Weights of a small GPT-style language model, trained from scratch on English Wikipedia.
Size: 20 layers, width 192, 3 heads of 64, MLP 768 tanh GELU, vocabulary 2048, 9.66M parameters.
Architecture: RMSNorm after each block, normalized queries and keys.
Training: a variant of Adam for these matrices, 5228 steps.
Each number is 500 + 50 x the weight over its row's rms, rounded and kept within 0 to 999. Layers, rows and columns count from 0. Numbers have three digits each. The size before them is the row's rms in percent of the matrix's.

# layer 13 attention value, 192x192, rms 0.0725, rows 0-67, columns 96-191
083:487498544496539446477472537647508567463463463388557447542576469369439532532503465435405470501434523613426423463522513514579460484511501466479515458448586471605430387528587446505492534516453489483509540536547530461554534417541499448428450500544469472527494612538538481590512478548454509472
098:680478537475475470451461498542618467427497435496565450518559416557445432543518470529466502547488489445564497506496461361583499485505488511533558530471624517556506496463533446472444521490501490498421496492529500495538531556479444511461458556520561524489492596480572435442573491552485445549
093:616474519527496501474548542546504467481578533547522525520559373510604391517564470438515502489507523421620503535511545400504520522604494514490458471525517515568573533518601456458455522458566446577514531438544396450560464549441541532519501504478586487575459558543516485477573506489417560497
086:428545461501502522513477496488516529536535520524372571456551508537536482479442502539540527557525416458546401539538609363463552452471475540425498543523539478598546545487533474482467505508407437475563466495396485561469472582527513443602491461433525513446498477541564453470567511487471462546
091:528495526535499476516402501476464530387518496522474460510527478533468487479433527437462447592540487578454433520479575495478522455538520473446376482551509524456599494467495541481588427457486366554483500449574544487431532507492500553595550466472549454388529515598486417523561491433482563494
096:425537449512519483504358563453450417558516458490560529523471509505511582468478417481449507462566562538518460538456492592382485419477479450528558472551442457454431517509457581556502489467483503486491520555478440499499504484515535434553576482503437461463501471439404548515541462440511614445
082:482456551490488495520463456522450535480434490506464495434419571518510548548468387551507544472421509509412440472501410509530418416461484430503591469527420443435446447506449510503520533561548547486560480481581406553467506456472476506454488466475539500601481457552539484556520449372541511509
088:543492454519444431523435417390475494473501547477528493434550535565496592409395476575509510565434496501504521507514417555511414576452503515449489481515402480526546453457477526531453413565468494383525483516520498541492500497537507580516459470484559542523545456490450432597513496457526545489
087:408535530517467470560523472417442557486373530497429450473509508523502489483422487551551523467477408593464442525531551612518488554500496517490549553487484426550500557479630557497514488563474597507534477535576500546505485413472467513566584484421481522476485538446520586498405531482505549483
095:550485503463448502570433499541446556482469607445520477483517447485489492550498459527590444479461409487555467470556401563451544496572567523534502566548562494527501499492545438502457571498583672600456552492517520469489514472529517441458602489499398584537437522479521557480505449514536486470
100:511500501497478506562500483498562534462534563471513489517447517552443498465525517556578532443486525454547407500462572556376517511512479508468542566517529439525464519471380467498518511398514620618467477422479466402496481503545509613515504504521444467584513555564471570480465513499532433550
091:448441449536498477481702463523535443421515493506487460479456500558498416464381493503507495556533480454575495407435451569582511511502495497551497475470517480472462534413410508393471489569511548621526521475524458509505468477418494541530553521508540420530499420465469448426470563457500598450
090:486458539424470508574428493614473507563580547471434538495464507497425499524469482552535541469503475586420483476524457548467465566509473467483390517496516510462427446458527478501507531631511495532546481581520524502411505484519537452458533534522601499581505536463599526535505411454501521473
101:555581445543485499480575511503524505553573496474484518493444530458478513476483495461478493381570467416473576551575545538565603522533516461504540500492528494443450454535469474554548505595490403509446506430430516397467499477552578488500507553494482504598553438483463491557528553603549501433
098:474559522486528462488573492451516485427479599564530480495509522565518479500504482576559512508485549515546496457344404360492483370529482526569538520504539562462510547468534542467531515463450505535424428509444452493551533555538503656459474499498503523488510513477575475499400448533490472498
097:558472586535515508416505504488423508523523532549528511497515499639564468604527449586486513475508444540569555492539391488540516502498501452520438585612462525436570508467445465467466561395536457516478493558551493572499464518481464556523405438492519527551566383550467528592489469463513419527
090:503533443581460460489444417492430432522484431506480526447462572545619510514554490479531460467580505596533445527573502614581495521491414449553470471488448435557507517521509458509504483464461424477504488562521447625465506474465562456475500508491577543483536400500436508509459633507507541503
102:438503602527524477531620525534550602449483508518529457495502489480495409533527605434451442506494495548402490497482565446556556592481567530521503491545492509520552454515592546531500524548447473552422531451480616413542464419450492479551483538408463510477537449629460550433494454524444489477
091:605476485486532442448443494592520501456444473595534459551577407518488531528478414584480373602522409531575524423485481472502465486494531460527469420574551563443538446464489467508514528474534627407404535570506445581579548506493542527392524516479518511526521536458562522533568468415517489416
092:472410564479443430553656457520526506494481583527486462498425491486462456582492519563598509474461368495500475440519462451539516518532574520575490561507402514513494583477550527505499594522487472535559535480480425600533425518382479491508463508469579579496420544464475510522497510542521450486
091:476495577537483457408460474501460517502526384485528497539597530550541436478525489433504518481434525529428467544554532405495534611507515537526425452607526439577457525471544535543510530536381474541506559555441506448511524529473473449519502535482578471506530517535492548476584454487515543521
090:504541595498562552433454503520481575478550469566561407546558437405464485537510536440558562529499470537457556485516460492518479469558515516448604545488525476494487524499550492458436544484480491589515525550598530495497477454426537421508532531503496466542466579500506601533445540519505403479
086:485489507368508503477529479564564493498502544461470483529534492482482414537469477557437499555493409551560528502458464509592454500482542514647534450432410420536448540487514526554488556607534518441579459492515501627541529541441477470488524497460530523527495476507545575491574521507485470509
095:456593458430480455535438494487580488506533500536569437553499467511488465460607577492476563512509488473546478481558552615434544478457567590433537531575511487491555466462462461612499564413570471550456513538547475472605496497481489479562469507456462478540522589595457410530503551389506461523
090:579422518433458570545499543598519518525510576445506492424537532411443530515523525432496499473479495634450498435558484484520497550412444482536493542399411502531435462440502543553449546634517412491488535491500563505548516476443455404444547507560536557534544580454516388493433470547472547478
100:522512406420508431494486535498586605506523489503511536503542498492545533487597551531438526489519533456558533551416603445454536527558506533397477487492570470547485416574547500580554436514528504483404467488436521311540439477540517498521576544511443472466472506461433503438576452509498563524
104:608461460425496496502450513526512449454540489543504454497425520528416501528511462586425461471477416504521494441549394524553427616442531459514488439588618550479476537500511428440456477503597511475480560555514496638501532455534512493477498451541505541513486557530599523542515521505531405549
100:501512554458473501470442507480460622509510535562523443481406588543500494497439425483510491464501426468471558554514365506615467469517438496385459477428430377444580417531458486550504467573521440458510453494519461491474499519530515508559526521466566542452521452492407390608520513545501490480
094:468506529518510518509390488459426495430494462508459440456547601467473524383387462411525557572520484563500426515536590610427505446462468478436598481552543480559467458540492531528477496533493596486474431474560534541546539468480483515551534508429468474378483516400453501463555550498494490456
092:473432402466520523524591452436498550518536520545548514481463487458548515495542586509504476423486539487475459481509409589486516513469531499592553567418425531422506435478468599490557451539475537486496495487479600376453523467584441517594540466506502447542551431490416493573532471526494488462
095:444459583527488481462519512484480450495435517465486430547504503501545478496470409537446506540450390539429457594467387576492450539466574535515578479425584483548494513488554499492513483604519680492423458557445518511577556464463514503556608516486527532489538434497529595554412495470555550502
092:521472530592541462542543539590518449384445526432466542457611527565493509465459427550414529480427511570490515507377477404601500495526456563529495525467519513513534549545510458511541506589457521423446558446499552494491531544413509565416431485486576505393546446467523493523448532482454475524
089:496479506450533423550457548555501633545452565431525473515491570354500496496472476488547520485466527537372483496543527556513481481551528471495500527571566498520447459491654480543585576542462470528507540409537515465504501461554492509404562472500531516455442534504545522567520406406453509427
089:485470532519454526428509495545491549573452516502469441521497512481452478487500387552505489585474424477413528479512473463624458494527474491567551569454504490510479500455505456478519464590489537471443520400492533489591510454441492527423388490533572545459500522537572485570425489495510452392
094:467511495492532508431463470451325577569522514539449470490451531463476464611501505517513542497525458571494556479637438581453557586479440468532564531465445415512347482535473498536465558559516556486525491498510537525395496482547549437500542419501543413484504412409464558541530488559534518509
090:437489664443504500498650495478510564529463537518533446474486532467462397526464535539537536570476440427467535508533464400487483445474575549424539506471519458522560502408407578530509455469456489560509461484546486430553451480506472564553489520449486509440583473570498531537513430546458424501
091:469454562382462487542485428515475508522486488504540444480470521513386458480507563529508556540534468566522451534423582497442519542462530536448449483660491556569493467486503469548534520572495505585550541524491491429494550475531494476516557482498401559514440591594570511518585427411450531509
085:586477490536483506497534449466441452503441569499471499473545428489424509434476519448487571527514538504451503539429497502629551335499462537514490605407465549483587393511449517473587485483582487444397471465490486549510504545486451504449411496498557508436546431434440402580505558489442442465
095:583400508445504530496509484532473459466425581515519508587499411472474436463527529515545488515477457375503471475533455459570552446557588533556495518339501520492612525431499445414536504440499474441532529537444516492448442465472498500431417491485496575540489521526482449519391513494439495494
090:552459474548524471555512497503500416537485532381475518461445550568455514425421448547549535514500512408461504485470447491518385563550429524438448469411573508523456533519497487412529481497520526485550486468450440544514502512457481487448430479519509544496467523420488512545517529378534561526
094:446572437528546472423373547410523425556587410493530438455487546508550482529461529475440521520537501477544577492554527457451495412529441452445456494494435521557434485507432394484443557462505455467547472493490421582508493546433539504521418455494521442499497454443413485448421578516498522508
102:479561611434496475604505479512560607513468526488505446554422530515520463533430529585510487619426468416501399502517477523571466493527542487475612498620459475579494476510579489505467508462476548503495506525475462474573502413543533497521471529434519525514460481546567498515463557491503564496
093:549472529529414567531506485436370601505485515503486476513509486551517461512419566458450505492441461447524504496578520494527513413582568448428440556493392476512568522455479510500535504474465404493481504524551475566456461535495542557537416523450607546476493458458528344593458508519492548543
101:466526542550481504489555496567572409509566513424554536512590503484491531464508533488534528505513530442504475510503584447532541616414481450487431461553575584581496484454591417471477502512517470478548540477467421469535501548497594495469482512462523513503472603557521459483555540439508525492
097:410505481507504506463627495554606498474494499467456495498498533504513456493448542496559504434469470319488433533547488534587520559534541536580548482412502374527454492533424503535493514458475549541611516444471556541493500438501473485448592521490513473490515464576476514506453543554543482478
094:435501456507446496519557461405499503563510481508519502487416536504616452502483591467503459423575434513529464540468494524496588552466537588525486543547374487471558533500578596569520483480492531429471471515505546445460463473500546438549642580490459483470499458456449531528521474539488591493
105:510490499515534549499475449512398524534468522463502511481454534488505484514570437586458442468432492452556477524554382631474460472483542475483515462379531425477514522502421500500487494467492561453525510526471524586484480458536467491476423511568474516504504451482482547535451516445551442566
101:567512523474554560487384495562431524514503417544539538578534425451504477461550506458419481456491523518490550496542570454612483462499511479481508502513532486515562446502529462495510489521495376471499512487443476489497552485530509449473439583530493598502518604558467370557571547581537428456
080:509445486533464504449501464485492487499626519491483620473498570567445459484426528471506547530583376473470519506458436427520595557535572478551408454603594515507478505477530554458487469498468475612497524581489498478480450598555509501554596569470596556535502472555514517493464504471475507530
096:490547518542572497531503515429492549493492469540566444516499488470447520525605541361492487535483554479567541473473582513483457529478559438476480514484573579546545457478544492532438574517564610539442533539485511420611470511608476478484447470555442563492510504436505510509515469589461498478
083:546479534497483537529442504528511533533595495525563499479427543411551604486498565394461455489587501481457574557587507405608512476476471482496452486546425505414538526495501477562489484420494380455508466531502480493508537544505536546532595536499473519490515526458474501450585502594527537523
094:470507536412526503496642499515479558557478472558479451472479515434480344575509645523512508578452500397487559476568477536478536535464570574541623528602500491468486549452454545530490541509458524601459467369553610538542525428450486468496533490431509499442505458391489515469522547541468502514
092:492549510483529542506506518538618397452497543449468471481593543501450499423525431532505562545508464502517445483451488478429502418477469500457493470487504484555502538511542470450459462451503517386478503480587417527541503571442580470420505511530476437525407613538524470388498620454568411471
092:524467591515551507428619532565466484529545424465538452495550446538461454570516528499509386554480508553555505470482483501611499531539549508522533532558485493527462551460430468527427564452557552616520562403532536459518433530490547527471472528534496477498503606601493552546462529515500476445
100:542517475506553524515539504465547429489477529446455528491519433490412446452475574546440531482469505437504481500491622452481463523505447543419459487409608482504493481481568409479467487516468450577548431443504474472503520589426480499474487523480474478481493634514474349453577573524516524513
096:576443503430530474481599518617543560443413561504509478493553422440508483607509440488417473541434471616461598487507413505622528656587471485583460517503563529533408556523575417510504496509527581480432573475523572485480521463463475448463441485480467492519528593440521583463573430516487449459
090:484442468524487497518472510537546455426490482427492486508518361452475506491531384463402476514496572487465509525414454566368422494455470594513411425513540533519430445524565437492596463498450563466535511522555472498493558457484481495435587464565445467505425581430478531454527443399480503512
101:417563477537523478624516529477492494497434541410420513522512522493516584455425348464549532389494486614393586581465538567475528475516477528479559549519481490456452502581455533578563523611503479429483455535439397486418584502560475443446505539487517452469477497448498558436479480523521464407
083:528473472478559557552504539535457569499480535425474542551525576483426505475481501551429522583518522578393440537522572514608530495545521484429459509513572484475549490518452439500531438490469399513440521504494501502446519437473574496372416572454551494467566547451552415462459567501500415431
094:465589475450475537512561467438499667562548533557583453517456503463548492582483559517518527459477501478547435505543564552544540564430590516426576605426488471484472491558502557538478463522480593546488417472502597458446493454518431481546470450475440551451505514422496552592508517589491400519
093:531554453581538505488475467439448422501604409555499551538450432521546482546550515522501559438516506489634529479516543458459489499538515424490441518503464454520594490504483465473443499383572481540599463513488483426439404557550519538601479457484512503519486520610425513534479564497475507537
103:502539505497560554523665509493467491474488425546507469515393524533468467566511618543536432503459508437560536488550508489662500554523579502576610535456514465506510519479414504534476507507511497423547513423503491511473504518524465544505407537435513558513534389489543499520421565551467426521
098:408488613538485472494473493525531689468504502526553526536555517463517461435490476486578511557455511556411559500497517406509534514500477526431519549583449546505561422536558493489499519496411490565440505433563560442447464449552481547534515549424526457524506462595512483486561459524449547465
088:534496532570496499424569556587425494569486407434492502512506490485486480516447467442562526476519440524484554486526507504632527559565498557548512522404448575501508542477483497577474566489475448584508583398608459444426428419394516507497459502461493486488518536618534557565509382543543439423
096:493522534494474535447535450493526498492443461484548486468456422485518613560493562452489576572506369424536576548548437505474503398516600519498449343493528575510464598496478476471390486550465536499588542494462559448550479478499484461568530491539452495502469488498530526411503533480578428551
090:457522421518479518465551439501501482512537560491447476565457544476515537471544568506439553443532450465560419540587485476568559539519485505504434339576483435451497483523535587551574537545516525484515479448458466488417463432540507474542456533493525503576536521532495480524496551427477525547
095:465411514536504528508574494588530494496478517516477462441472455618556554563547520436478467509518531482551467539533431536550434424539595553485427452465398562527523532431432496520438482491537552405483565466394555477492542495484559505566505528470494561500522479573420546510480509384502486550
099:519579530464541490446558496510452543425542459528585558487502540446510453485494574506468526485519446487452535523401492428585564540539503425510477453558581510365492453515502654494595568522498473419433452421454460495510485497557473465485431552409461480467450506582485492456421470547509516577